From a checkpoint of a small transformer trained on Wikipedia.
Architecture: rotary positions, no biases in attention or MLP, untied embeddings.
Training: a variant of Adam for these matrices, 146M tokens.
Each number is 128 + 32 x the weight over the matrix's rms, rounded and kept within 0 to 255. Layers, rows and columns count from 0.

# layer 2 attention output (transposed), 192x192, rms 0.0641, rows 43-63, columns 96-191
[[126 142 112 146 116  97 162 136 145 132 136 128 154 143 110 182 127 126 148 156 192  92 102 151 146  99 129 138 104  96 197 146 153 119 109 104 112  90 106  95 138 127 185  71 136 133 179 123 100 159 110 111 117 124 150 143 112 116 137 137 135 124 156 106 144 179 125 104 150 136 118 118 149  90  92 167 121 128 145  97 120 121  86 150 151 146 179 137 132 133 113 143 177 133 106 133]
 [113 120 140  81  97 165 124 146 123 111 172 138 181 108 118  90 152 109 105 109 149 107 164  53  91 109 110 117 180 154  95 146 113 167 219 158 114  81 147 109 139 159 146 166 127 176 115 138 121 109 178 169 103 124 159 165 165  44 119 117 120 134 132 135  85  83 133 158 126 109 142  97 115 213 186  79 160 157 122  99  88 108 153 109 117 139 165 139  81  96 124 108  23 119 156  68]
 [117 123 112 130 130 148  99 133 110 101 132 147 117 123 123 119 183 145 135 124 165 162 116 126 144 135 136 115 119 140 118 127 102 158 137 151 140 129 103 144 168 198 129 117 144 114 141 106 108 132 127 182  96 129 142 106 133 129 179 112  70 125 177 148 146 103 127 134 120 129 118 135 141 118 139  73  91 145 144 123 145 133 132 103 113 153 150 106 123 142 162  96 119  98 129 136]
 [175 107 133 114 129 185 150 158 154 158  67 136 128 100 196 105 148 108 126  70 140  81 113  93  99 170 132 121 156 143 152 108 118 123  90 120 132 139 107 122 148 162 107 139 145 174 105 141 139  71 161 144 127 144 133  81 139 130  92 129 114  98 152 110 126 126 148 121 149 101 148 148 114 185 126 136 110 118 147  90 114  90 124 159 136 147  62 103 133 139 126 133 103 142 157 104]
 [ 87 157 108 149 138 125  99 112 140 137 151 108 152 150  98 144 204 110 137 158 175 122 133 123 111  82 103 107  85 106 182 145 115 128 112 124  91 170 154 125  90  95 161 112 184  90 150  95  92 163 150 109  95 155 157 146  91 115 141  99 155 107 120  91 108 154 164 100 173 167 154 141 122 123 161 130   7  96 130  81 141 137 126 106 154 165 118 143 117 116  97  81 145 126 118 131]
 [129 136 130 119 106 169 105 104 141 139 100 144 139 141 191  93 144 120 148  88 131 139 105 149 141 142 147 122 106 116 130 121 165 104 111 127 111 121 167 111 136 110 117 138 122 109 144 124 118 134 114 135 118 155 122 129  91 126 113 172 111 161 104 129 170 124  86  77  63 126 137 125 116 126 106  80 131 154 105 180 166 140 134 171 145 109 158 118 158 104 137 133 118  94 134 141]
 [179 120 135  98 168 148 115 156 153  71 129 128 130 108 144 106 135 156 124 122 117 143 155 125 164 168 108 134 148 117 161 131 102 157 185 125 106  86 141 165 157 188 125 148 123 154 109 139 138  66 175 153 137 113 204 127 136 138 127 146  63  81 135 125 118  98 108 128 163  42 128 131 155 128 168  66 146 170 120  88 117 166  68 137 137 201 179  99 109 147 121 155 106 138 129 138]
 [112  84 106  80 158 207 142 138 135  72 122 142 130 116 167  82 113 120  99  84  90 145 184 165 120 156 169 147 168 140  62 179 158  99 186 102  97  36 126  80 135 130  90 159 125 166 128 109 113 146 117 136 166 162 104 155 166 100 137 153  79 131 160 117 153 111  92 142 108 119 149 141 137 185 136  78 137 183 135 207 146 102 215 114 130 119 172 103 112 106 135 139  92 138 140 125]
 [145 141 161 137 133 131 154  62 153 134 119 111  83 147  82 119 181 139 110 210 130 135 130 145 129 110 120 133 165 175  77 119  97  60 147 107 112 122 119 134 139 140 109 112  68 120 139 165  88 134 126 125 127 121 117 114 175 115 140  90 145 148 162 103  90 161 111 181  68 182 118 127  98  94 137 140 157 152  88 157 135 136 140 166 119 153 123 135 101 131 153 122 161 152 101 128]
 [ 52 120 109 128 124 119  96 172  82  96  83 118 145 129 180  91 147 185 143  55 111 187 166 164 118 149 153 168 147 110  75 105 155 125 121 115 100 149  77 119 135 139 126 129 115 112 126 110 117 196 107  99 165 173 104  81 139 158 113 148  95 190 133 153 157 121 154  86 145 104 128 144 136 150 120  90  70 138 137 162  89 173 160 116 149 104  94 105 123 117 121 119 154 141 151  90]
 [ 55 140 150  94 142 145 147 106 132 132 101  82 115 174 112 149 128 101 123 141 112 116 110  98 102 125 129 151 103 132 123 163 137 111 109 123 110 103 143  79 140  95 111 139 108  88 161 124 148 104  95 121 170 126 144 120 149 136 126 155 126 137 127 113 144 134  95 102 110 165 145 119  98  93 139 118  73 127 118 135 142  96  88 110 131 147 119 122 127 157 113 119  72 132 114 165]
 [119 131 152 180  76  91 149 142 111 110 174 144 133 123 195 193 114  77 125  79 136 103 130 147  87 145 182 163 117 128 147 113 140 134 131 166 138 162 118 155 154 109 162 112 117 174 153 140 127 145 118 124 106  66  89 147  87 180 124 124 152 158 128 155 139 123  87 154 157 179 129 147 120 117  75 162 187 112 121 124 148 134 158 153 103 127 104 147 186 139 129 135 184 143  86 130]
 [ 97 138 105 140  99 115 132 172 123 129 150 104 128 110  95 168 140 137  99 104 203 104  83 127 144 167 129 124 137 146  92 108  89 157 141 190 146 163  91 140 156 166  86  39 122 143 113 124  85 179 113 116  57 146 128  94 148 119  94  80 183  60 121 179 153 141 128 120 163 157 132 119 123 139  87 185 138 101 171  53 127  90 137 141 120 159 150 108  97 130 145 153 105 174 112 102]
 [115 118 138 163 154 169 138 124 139 129 108 156 139 134 165 115 121 142 138 138 111 141 106  82 126 132 111 123 121 134 118 114 129 118  94 150 137 130 150 144  89 135 127 144 148 118 102 129 130 112 109 126 121 142 100 103 138 122 136 159 126 137 153 148 127 101  96 138 179  78 126 109 153 125 108 121 181 182 112 122 118 119 136 151 134 108  84 131 143 117 128 106 109  98 127 111]
 [117 142 117 133 125 179  95  96 117 130 138 119 143 163  96 114 147 104 146 161 134 136 157 104 128 103 131 103 124  95 104 202 140 144 131 140  97 145 143 132 123 147 188 124 146 151 151 128 132 139 103 154 135 147 148 135 158  80  82  87 195 156 124 135 106 125 165 164  92 157 150  95 137 163 123 106  96 118 159 110 147  72 178 107 164 155 130 159 142 123 109  93 165 137 144 134]
 [103 168 112  82 110 135 135 178 124  70 115  80 151 117 202 115 162 177 141 109 129 105 135 128  74 112  94 155 127 110 127 127 116 136 158 131 146 132 128  35 160 192  95 153  97 181 110 120  98 106 160 102 112 183 194 118 140 160  91 153 155 174 119 105 110 103 136 115 182 133 168  72 127 133 139  97 135 119  93  90 124 153 140 127 123 192 106 139 117 135  91  99  58 151  92 148]
 [ 67 122 123 131 139 126 150 147 114 152 128 174 145 122 136 128 131 159 131 132 156 141 151 143 145 170 151  95  84 133 146 120 193 128 148 106 141 166 107 126  83  96  75 109 150 150 132 105 152 114 137 138 110 166  75 133  79 127 200 145 102 118 127 151 153 109 162 120 154 152 113 151 118 117 187 119 126 127 122 127 136 122 128 102 103  36 108 100 122 135 172 120 148 102 161 107]
 [109 126 133 124 132 143 121 152  65 137 149 132 140 130 124  93 104 151 139  66 151 161 154 142 138 114 143 142 104 159 130 150 151 110 153 165 148  94  99 108 107 128  78 106 137 155 117 147 116 132 109 166 141 118 151 128  98 102 152 150 117 105  92 143 132 109 136 110 131 152 132 119 108 116 137 151 144  80 124 141 102  89 137 120 112  98 126 109 136 150 163 116 123 154 131  74]
 [158 133 121 147 111 114  94  55 105 118  82 151 113 117 117 115 156 141 127 139 126 112 134 165 200 113 142 119 180 126 132  96 105  67 129 121 140 130 113 171 106 127 140 112 181  84 111 134  69 159  96 158  96 137 112  92 100 145 104 132 104 152 145 140 140 127 164 163 119 114 115 121 143  99 107 138  86 178 140 169 137 131 159 134 143 145  78 128  94 101 167 105 160 122 128 132]
 [121 119 148 110 146 109 120  98 142 155  72 114 151 138 107 155 134 167 148 135 104 134 119 116 182 147 159 163  91  91 156 115 152 152 106 100 182 139 142 149 134 116 124 125 125  61 179 114 202  51  99 132 145 120 106  98 132 143 148 179  71 161 129 160 120  90 142 117 110  70  90 130 133  94 133 144  98 148 126 113 139 121 109  69 151 102 108 139 112 127 125 143 137  97 171 171]
 [151 141 114 135 101 135 118 124 117 155 124 201 103 146  78 102 116 167 161 132 159 169 109 178 161 171 123 151 188 113 131 137 130 190 114 109  91 137  70 154 122  74  88 142 130 163 133 147 116 110  78 144 201 129  82 106 138 133  92 131 160 138 133 171 153  98 156 130 162  93 142 171 121 153  79 131  61 158 128 122 141 157 106 145 150  63 123 135 136 112 148 133 103 174 168 176]]
# layer 2 attention value, 192x192, rms 0.0655, rows 44-63, columns 96-191
[[107 197  28 156  89 114 162 117 209 116 153 125 131 170 180 132 197 132 115 122 110 130 117  92 131  89 135 147 124 158  87  65 158 109 164 122 123 130 114 154 143 147 115 140 150 165  97 104 150 106  90 113 111  83  80 101 127 182 144 128 143 147 109 158 146 123 101  37  77 102 178  89 114  91 105 190 126  90  98 121 135 180  73 119  79 106 127 126  89 118 181 141 171 127 144 169]
 [ 92  78 144 108 161  81 147 130 148  91 170 149 134 140 105 119 205 118 127 159 145 124 100 155 131 150 133 180 126 121 111 166 131 127 136 108 122 101 139 134  79 108 125 105 127 131 119 141 135 136 124 151 140 100  86 147 145 174 126 140 112 122 142 111 152 163 137 167 104 109 137 146 105 126 123 167 136 113 141  98 113 119 113 134  80 149 185  91 174 130 163 120 102 139  83 117]
 [ 72 163 142 147 164 103 172  74  95 110 109 112 141 162 122 120 111 116 127 144 142 139 127  79 121 123 125 118 126 135 134 115 167 107  87  60 131 100 104 132  62 141 131 156 131 136  99 146 156  88  91 207 141 100 158 126 156 104  76 136 155 156 132 151 120 144 116  93 143 100 165 100 132 105 141 111 116 135  86 134 164 144 107 172 136 105 177 146 104 115  80 131  90 115 164 135]
 [ 91 105 113  59 140 135 157 164 145 131 111 136 139 149  93  67  97 138 141 151 107 163 124 134 116 124 138  95 158 151 205 183 107 127 151 127 148 110 132 112 115 130 115  96 199 109 137 111 112 115 166 144 122 151  98 176 152 176 172 151 179 148 138  89 148  77 107 155 117 116 127 111  87 125 170 125 150 128 101 101 110 128 126 123 152 146 136 166 155 128 122  85 135 149 158 125]
 [128 117 153 149 118 122 137 144 115 124 106 118  97  94 129 109 137 103 106 134 171 155 126 138 149 116 120 111 159  98 165 112 160 119 135 154 127 104 143 137 139 124  99 151 129 160 142 147  72 151 132 133 190 101 127 151  86 145 115 119  95 151 129 144 146 129 120 133 133  98  67  70 212 142 126 182 131  95 128 114 186 155 114 106 152 131 107  90 129 130 159 134 104 163 152 107]
 [124 130 134 168  85 125 159 130 173 160 118 147 155 143 134 166 186  68  98 171 120 128 123 159 112 145  96 119 133 138 110 130 157  87 125 168 119 112 117 166  87  76 104 163 134 136 137 146 136 124 102 127  95  11 144 100 112 122 125 119  93  91 144 198 125 183 147 113 122 100 144 136  90  49 145 183 115  59  79  80 150 181 159 184 108 129 165  93  80 100 136 148 156 196  82 112]
 [147 166  80 127 114  88 147 128 173 171 135 148 136 133 154 126 172 145  38  89 143 131 130  98 165 135 171 202 130 104 132 115 183  79 141 148  87 125 129 137 149 109 108 157 123 145 146 120 135 122 192 113 168  55  97  69  99 139 144 195  93 120 124 145 139 151 136  91 133  78 117 129 104  92 112 161  86  70 103 207 173 131  86 104  83  85 107 145 121 135 159 164  88 121 133 132]
 [137  65 122 105 131  98 103  92 114 124 166 157 139 172 172 147 151 127 129  78 130 129 132 182 153  85 136 139 172 108 121 124 126 136 128 100 138 168 121 111 149 110 116 161 135 135 102 139 199 110 204 165 141 163  67  65 155 107 130 134 154 152 141 131 110  64 148 159 154 166 151  92 151 149 100  96 138 108 145 165 148 160  62  52 121  94 187 123  86 129 167 122 101  90 124 164]
 [112 214  74 125 189 123  52  98 100 143 154 121 141 137  88  91  91 146 144 103 202 115 154 131 143 155 160 149  93  94 152 173 113 120 108 134 101 112 147 138 138 140 131  93 143 125 159  96 110 181 142 183 110 163 156 158  66 118  69 151 109 127 143 104 136 133 119 159  59 124 110 114 125  72 108 152 117 138  85 192  88 146 122 118 102 110 123  69 187 139 106 129 109 101 132  80]
 [101 204  95 108 123 101 123 154 107 178 172 127 132 181  85 147  86 164  87 121 147 128 122 124 188 113 151  96  98 129 140 111 144 135 123 117 102 180 117 124 172 159 146 152 149 128 134 125 144 117 136 112 158 137 148 125 149 129 134 106  98 131 138  75 156 156 105 125 105 108 101  93 120 174 123 130 136 135 142 167 148 169 130  83 161 148 141 117 159 121 138  55 120 126 146 137]
 [156 100 119  98 107 111  99 124 106  55 138 134 119  73 128 131  77  99 136 138 131  96 164 139 106 153 112 110 132 119  86 171  89 131 107 136 147 110 151 142 177 129 159  41  83  79 174 129 140 147 131  52 166 120 124 193 154 100 111 117 149 159 119 126 138  62 213 189 104 146 131 170 166 122 114 126 119 161 153  43 110  87 152 147 151  61  47 127 153 107  95 188 201 190 145 120]
 [136  68  84 106 152 177 165 122 124 138 150 161 189 149 168 124 145 130 176  96  94 124 112 133  99 110 111 110 142 110  93 152  79 125 128 128 112 119 127 146 135 147 162 107 135 137 180 169 110 139  92 151 106 132 123 199 145 108 109 109 140 144 109 149  90  94 153 167 127 174 215  70  80 138 103 117 119 181 147  51  87  96 161 140 115 166 136 136 151 207 154  99 136 130 139 138]
 [143 195 161 190 156 167 131  50 110 106 104 130  97 118 109 107 158 135 154 132 119 167 104 137  86 186 143 149 117 176 150 112 145 118 110 113 101 124 119 128 106 162 127 158  66 194 147 134 131 127  84 181 118  68 161 166 155 130 130 130 105 168 119 163 123 156 144  81 101 116 126  83 142  79 130 121 124  92 117  96 124 120 171 146 144 144 140 132  75 158 117 160 113 146  79 133]
 [115 118 116  97 132  83 120 163 136  91 100 153 131 116 152 119 101 135 144  83 158 123 122 161  94 140 169 101 129 113 155 150 103 113 155 116 131 142 119 122 137 148 133  97 164 154 115 137 114  93 161 101 140 138  63 149 105 212 143 145 146 155 123 108 165 116 116 140 146 147 172  93 163 104 135 122 149 135 113 165 105 136 104 130 145  73 116 124 104 144 160 142 115 161 165 120]
 [138 152  81 134 149  99 114 179 159 142 217 110 191 182  88 113 128  96 148 145 141 162 154 112 106 128 131 130 118 141 162 100 127 111 124 106  87 108 128 121 104 115 187 144 178  94 151 113 119 109  97 102 153  91  78 196 129  96 170 138 150 117 150 121 196 148 162 112  61 124 157 124 137  66 145 131 151  79 143 180  66 180 124 113 110  83 118 178 128 203 105 135 180 182 108  94]
 [113 179 139 131 162  87 148 116 127 154 114 117  82 115 107  94 131 149 107 137  88 125  93 111  98 125 137 173 120 127 123 127 103 144 109 116 158 156 113 110 163 131 132 140 111  90  71 111 120 144 171 147  84 144 122 161 163 170 134 150 127 130 141 117 153 130 153 159  89  88  67 142 103 146 118 123 114 152 138 115 136 113 136 131 126 121 139  91 158 111 109 109  69 129 113 116]
 [ 94 138 110 128 116 161 130 149 127 151 126 107 117 132  89 109 148 161 135  93 160 112 146 138 156  94 140 140  83 101  90 159  98  92 106  93 127 154 121 155 144 181 193 127 117  97 120 100  94 164 109  85  82 116 105  92 168 148  93 127 140 118 108 134  62 153 101 141  78 134  68  92 188 178 118 138 118 114 168 121 132 119 107 130 108 116 172  71 150 102 174 123 106 112 149 148]
 [ 91  78 166  80 163 146 122 112 159 114 173 156 135 134 118 102 208 139 149 122 130 165 175 132 124 143 132 133 142 115 169 192 121 127 133 149 125  72 140 128  58 106  56 108 175 141 141 141 127 152 127 145 119 166 125 109 142 102  96 139 132 114 137 104  98  91  79 110 156 121 125  90 150  94 136 103 115 160 120 141 162 131 131 113 141 101 184 125 129 162 189 186 118  46 142 125]
 [ 94 175 151 158 161 114 102 109  94 150 104  90 123 148 125 154 185 130  97 171 122 109 106 128 111 162 142 149 112 129 132 128 142 147 125 147 102 113 113 141  79  86  87 167  99 179  98 132  72 110 134 135 116 143 177 173 129 130 104 145  95 109 170 110 124 198  78  89 154  91 120 159 122 125 149 143 137 172 131 150 129 148 148 180 142 169 112 112 144 109 155  97 119 109 118 120]
 [112 198 170 112 148 110  89 141 116 160 153 144 104 111  97 136  87 149 116 108 143 102 158 125 107  82 133 161 143 112 122 123  97 147 122 164 126 127 144 143  97 130 157 187 134 115 120 127 119 125 172 205 125 158 171 129 116 105 110 135  78 114 127 138 102 194 109 147 112 137  90 131 138 104 107 126 133 143  45 151 124 189 186  85 100 139 110  82 166 125 113 114  77  39 141 156]]
# layer 2 attention query, 192x192, rms 0.0727, rows 64-79, columns 96-191
[[124 113  32 163 126 115 132 165 127 212 151 176  81 107  87 179 104 159 151  62 191  92  78 128 114 143 176 103 105 155  97 113 116 136 158 162  98 181 100 161 150  98  82 122  81  92  78 109 198 133 128  67 133 195 170 169 134 119  92  92 186  97  57 142 119 139 165 159  90 128 150 150 154 134 123 129 143 139 191  77  87  91 150 197 194 122  94  99 142 181 129 102 108  68 113 152]
 [140 164 106 115 120 153 163 112 193 211 162 121 128 135 161 171 145 108 125  48 156 157 148  86 152 124  87  87 127 131  88 149 126 123 125 106  75 122 156 119  82  57 113 140 108 137  64 131 189 158 105 113 158 131 161 161 141 202  87  80 131 101 116 185 138 132 140 126 114 115 102 148 137 133 197 127 103 113 105 107 189 162  84 119 154 109 138 115 113 183 156 139 101 107 158 128]
 [146 155  74 168 143 128 154 149 130 220 116 129 102 127 145 149 123 176 191 154 106 137 130  91 176  84 114 107  98 156  82  68 140 142  90  68  94 116 127 132 126 111 119 133 129 103  73 139 185 105 107  94 122 133 138 125 188 139  97 115 153 113  63 165 125 129 131 115 108  90  93 173 176 158 110 175 119 146 121 157 138 136  63 163 152  66 105  97  99 161 114 143  76 151 115 150]
 [119 110  85 126 141 139 164 165 170 177 183 106 144 137 195 158 149 150 156  97 139 155 144 115 171 155  82 110 127 104  78 106 138 129 119 126 109 141 134 152 141  82 128  79 137 124  55 134 191 190  64 126 142 158 149 138 162 146 126 104 162 125 103 128 141 175  96 144 156 119 122 135 189 104 206 101 124 105 201  95 161 177 103 115 177 106 143  94  79 129 138 141 116 120 151 160]
 [132 156 179 150 157 129 104 129 140 115 110 151 125  87 125 134 166 126 129 192  88 150  68 111 123 137 113 133 156 137 140 113 121  88 137  92 175 143 113 121 194 183 144 126 157 138 151 158  56  93 198 173  64  98 112 108 143 153 111 125 100 125 155 105 109 152 114  96 132 177  55 125 125 127  50 164 155 180 119 163 108 128 113 136  64  88 177 102 121 149 115 123 123 158 147  98]
 [109 100  83 151 116 146 145  96 147 160  99 126 123 185 132 119 121 142 118 101 161 105 114 119 179 120 112 102 110 120  93 108 101 131  75 157 133  99 159 131 116  87 137 100 100 140 122 121 175 171  75 106 169 142 145 135 174 108 136 142 125 132  89 160 111  66 143 132 141  81  93  97 121 113 179 144  89 140 118 135 199 173 153 100 128 139  74 116 109 117 185 146 127 119 141 153]
 [180 100 147 129 121 141 155 141 117 167 131 143 151 177  91 122 103 100 110 120 169 116 163  93 104 166  50 177 143 119 134 120  85 169  69  80  75  80 110  91 176 191 123 167 132 140  88  74 120 158 101 126 118 131 132 136 121 185 138 126 108  94 153 133 174 171 130 185  55 134 120 128 164 153 150  98 132 116 127 206 110 115 110 144  91 145 177 143 140 111 115 142 112 148 177 108]
 [126 125 108  92 158  97 153 175 137 192 154 150 113  90 146 167 182  90 102 180 193 154 144 120 132  77  80  80 135 172 162 186 125 148 174 135 138 110  71 145 137 143  85 180 184 108  76 114 164 140 169 110 122 173  84 137 100 140 150 176 100 166 104 192 150 156 152 127 163 150 147 198 184 119 131 117 165 123 152 152 146 126 102 153 172  86 149 131 142 133 121 137 127  59 144 122]
 [137 121 114 111 136 129 142 144 156 178  69 140  90 114 167 147 177  96 137  85 194 173 105 181 144 166 109  50 163 139 138 107 145 151 112 149 152 130 138 151 110 133  97 119  51 154 117 106 194 164  80  90 157 123 182 102 165 180 112  92 105 122  75 153  97 166 110  93 187 119 123 146 152  72 128 155 110 108 146 124 160 100 114  94 162 126 118 129 106 151 172 149 115 102 130  73]
 [ 73 112  73  83 129  99 141 142 109  92 119  93  93 127 204 116 130 149 118  29 158 152 121 114 130 105 136 102 163 143  96 114 116  62 132 148 133  90 122  85 160 151  88  66 147 167 101  86 174 180 145 175 151 189 139 183 197 106 130 146 139 121 117  99 146 151 118 125  71 146 146 132 159 117 165  98 134  82  86 135 138 186 139  76 135 197 162 141 120 137  98 127 168  70 125 139]
 [118 116 173 167 156 123 120 124 159 170  98  81  93 157 139 103 147 144  85  72 187 122 160  73 147 119 116  96 119  72 125  89 146 109 102 140 101  79 147 124 157 113 139 187  98 138 147 117 140 164 115  93 133 132 177 151 169 146  94 138 106 124 158 168 161 188 139 132 135 100 148 115 156 121 113 117 139  83  91 155 148 132 116  97 139  83 101 156 129 177 114 124  96 157 127 132]
 [130 120  95 176 102 196  62 134 123 112 191 187 179 115 152 155  67 122 119 177  80 187  94 192  74 175 166 125 144  71  75 129 117 187 153  30 149 107 149 137 147 141 186 118 201 130 119 154  85 122 162 128 156 121 135 104  84 152 116  93 120 137 158  85 107  68 143 193 138 151 154 151  73 137  63 117 124 137  89 170 120 135 158 100 140 154 156  67  82  80  77 141 159 106  77 161]
 [145 109 177 177 107 123 114 165 118 121 139 131 139 111  85 142  99  87  86 215 121 150  82  87 124 121 113 181 191 160 156 136 163 121 136 153 153 149 151 155 150 135 170 155 151 101 109 142 104  88 135  97 111  85 165 113 101 104 108 114 113 107 180 167 172 151  93 116 129 131 162 174 150  96 134 183 173 160 132  80  88 165 113 156 121  78 134 183 160 181 138 128 137 177 184 108]
 [140 100 128  60 193  99 244 134 109 125  97 104 105 136 100 116 146  74 125 101 219  99 187 137 203  64  44  57 150 197 146 161 105 122  43 139 176 107  97  97 125 108 122 104  61 128 155  99 141 184 112 142 129 143 140 128 226 138 161 112 110  90  85 208  87 109 112 140 163 159  75 167 155 129 174  97 173 111 173 106 140 207 149  72 148 118 102 149 123 118 150 114  86 133 140 127]
 [137 169 125 125 142 162 108 163 111 127 170 176 112 143 114 148 125 172 128 143  57 134 139  99  89  88 124 130 127  95  99 144 157  74 164 191 124 106 116 119 145  91 153 161 176 105 143 176 127  82 113 106 111 120   3 109  79 185 155 136 139 133 126 123 127  52 158 225  71  75 132 151  89 139 102 107  54 159 127 199 142 131 116 106 111  86  78 123 104 110 116 101 130  92 106 159]
 [161 148 176 153 140 124  91 142 139 123 127  95 172 126 139 104 152 144 170 124 113 153  93 147  95 169 113 166 138 100  96  91 174  66 133  95 127  92 157 128 113 132 162 222 200 166 135 221  88  72 107  74 138  63  69 184  40 135 133 155 110 131 123 130 163 150 163 179  75 127 178 116 150 120 155 150 129 151 151 120 148 103  94 171 105  86  41  96 153 151 154  99 111 106 129 196]]
# layer 2 attention key, 192x192, rms 0.0724, rows 64-78, columns 96-191
[[163 162  84  84 129 157 191  92 124 133 154  71  75 126 190 130 111 123 143 176 120 136 219 120 123 153 116 140 146 144 155 108  68 167  93  42 180  85  81 145 153 131 148 118 138 128 124 178 164 107 116 188 123 133 141 127 220 131 121 114 115 106 135 208  60  68 127 157 114 165 102 126  93 164 125 111 136 118 111  64  71 119 142 123 160 128  83 109 137  71  72 104  89 132 124 142]
 [121 100 104 143 122 141 146  98 113  80 115 110 133 115 104 128 129 171 147 118  87 109 144 163  91 117 160 155 159 143 157 137 122 115  92  78 163 119  62 111 172 119 134  89 140 115 150 181 159 114 125 187 132 110 124 125 120  89 134 119 104 127 111  94  74 135 159 157 160 115 177 152 133 154  53 131  93 129  71 130 118  88 125 118 109 170 150 112 116  89  86 148 129  91 154 110]
 [155 168 140 135 173 132 108 156 153 185 160 142 121 114 163 142 104 118 139 208 152 161 200  75 112 159  87 148  98 128 118  83 107 180 151 118 131 155 141 155 130  89  95  86 157 107  71 113 124  86 144 169 174 146 132 159 171 142 128 100  87 148 132 198  68  99  92 190 133 144  84 131 128  66 203  94 184 142 112 120 118 160 129 130 140 142 122 182 160 190 126 110  76 170 127 112]
 [ 89 108 147 126 178 140 121 194 202  85  80 134 128 163 132 129 133 121 114 179 129 117 109 157 115 128 112 162 190  85 202 108  84 108 111 100 152 141 129  93 178 115  98 127 119 120 121 109 146 139 161 147 171 104 144 147 151 102 139 152  93 143 114 126  82 135  92 128 143 118 103 100 136  93 133 139 130 179 101 123 188 110 131  96 102 143 112 123 142 125 108 116 106 145 109  77]
 [125  84 154 156 116  97 118 128 130 114 155 128  89 133 119 109 149 127 133 129  96  60 127 115 168 147 177 115  57  82 109  85 152 134 171 150 139 166 190 163 143 124 128  52 138  99 161  95 112 101  98 118 103  91  95 109  95 117  94 154 137 149 132 147 139  71 134  93  73 169 165 161 178 167 125 108 143  78 141  52 113  97 127 159 149 115  73 137 143 129 186  97 122 111 121  95]
 [132 174 158 113 150 210 144 104 167 139 127 130 123 118 136 113 162 103 122 145 105 117 158 133 129 135  93 212  96 109 105  83 119 144 108 104  69 162 160 115 168 154 131 151 109  77 109  95 125 142 168 185 155  99  80 172 139 137 137 124  97 131 163 107 114 115 131  86 171 158 115 117  61 118 198 145 165  87  98  56 138 142  88 118 122 122  97 143 149 138 105 129 162 180 159 108]
 [189  80  81 110 109 127 134 143 111 163 168 122 152 143 121 126 112 138 124 136 121 126 177 158 165 137 172 107 174 208  88 129 137 172 105 108  88  44 116 127 100  82 131 107 150 144 104 165 139 154  69 118 105 161 155 150 169 172  79 108 139 112 127 157 145 172 178 126  89 134 171 127 163 135  51 140 126 125 117 192  70  91 118 149  82 188 131  89 100 152  67 115 146 122  84 182]
 [100  91 168 126 118 142 108 126 111 148  57 126  73 166 125  95 165 121 154 170 107 154 128 179 196 133 171 126 162 124 170 124 106  99 137 111 138 123 122 130 159  80 144 104 152  94 176 197 100 140 140 105  90 133 118  49 118 103 128 177 135 110  83  93  99  84 147  96  52 152 236 117 154 142  92 124  84 150 116  88 100  71  98 132 143 135  88 114 171 110  77 116 108 116  63  90]
 [ 91 142 189 153 115 140 143 122 179 128 118 138 107 142 123  94 189 114 112 167  94 134 124 151 103 153 110 169 128 101 158  98 125 158 179 162 166 147 149 128 178  79  94  92 135  95 120  85 137 112 167 135 166  80  89  95 148 146 146 143 114 126 126 122 151 122 105 144 152 148 125 137 115 112 165 106 139 135  95  64 118 140 104 111  93 114 105 119 144 164 134  97 105 116 141 114]
 [137 149 138  91  99 169 123 101 148 133 116  84  60 143  30  94 146  58 119  76 124 179 140 118 149 153 121 169 175 152 121 161 119 162 118 151 118 114 142 120 191 127  97 121 152 105  80 133 140 161 160 172  69 157 160  79 138 106 153 147 149  47 134 157 123  74 134  99 139 209 157 143  75  92 190 115 190 107 114  93 134 146  91 102 162 132 102 156 206 135 119  81 109 123  83 170]
 [116 160 142 135 119 115 153 114 157 140 126 127 120 121 109  95 150 105 106 193 119 155 179 168 163 121 142 170 108 183  90 124 133 190 124  78 121 112 144 153 190  66  99 101 110 125 107 115 173  97 188 193 157 119  49 128 195  94 126 122 113 120  99 113 117  82 107 109 171 121 130 185 112 105 112 123 157 113 120  51 106 158 130 148  86 165 143 143  98 133  59 152 108 143 107 166]
 [121  79 105 151  82  94 108 103  85 145 127  97 114 154 123 131 116 117 131 121 117 204 147 167 202 114 169 104 226 184 134 143 151 142 112 143 124  42  51  94 120 117 116  65 179 125 150 211 131 165 132 139 117 117 174 115  75  70 148 146 130 153 104 104 117 105 107 107  95 116 199  94 110 167  60 169  95 127 134 175 107  86  97 159 137 134 141 110 127  78 141 147 134 130 103 120]
 [ 86 112  74 120 152  75  59 126 116 126 155 132 120 110 132 159  85 116 181 143 176 135 122 127  72 104 156  66  86 196 153 180 176 148 160  80 160 118 106 168  96 165 222  92 147 163  48  76 169 166  43 131 139 151 159 176 175 169 105 154 145 166 131  98 162 166 143 133 127 100 122 135 132 121 145 135  76 104 119 176 138 115 220 122 112  97 170  97  94 145  94 187 145 145 131 104]
 [149 133 147  94 154 131 113 116 122 108  81 143 120 106 136 142 141 125 127  57 133 152 104 149 111 176 126 133  88  73 151 119 135 116 140  84 164 139 172 129 170 176  87  85 106 132 164  70  89 115  91 162 138 138  63 120 131 139 103 154 163  82 158 104 134 130 158 181 170 150  89 181 137 154 189 116 167  57 120 139 142 121 121 128 109 131 131  99  89 162 157 155 155 103 130 130]
 [148 132 134 137 177  90 119 175 115 165 141 178 107 126 187  95 116 185 164 166 144 127 115 141 174  82  87 102 128 109 113 124 111 139 143 167 127 108 116 128  96 128 136 179 159 176 119 151 147  97 156 103 146 145 185 154  85  91 185  92 117 118  97 106 121  91 154 102 103 137 106 141  97 123 113 125 119 167 134 134 151  91 137 149 113 111  82 169 131  99  81  66 150  96 136  92]]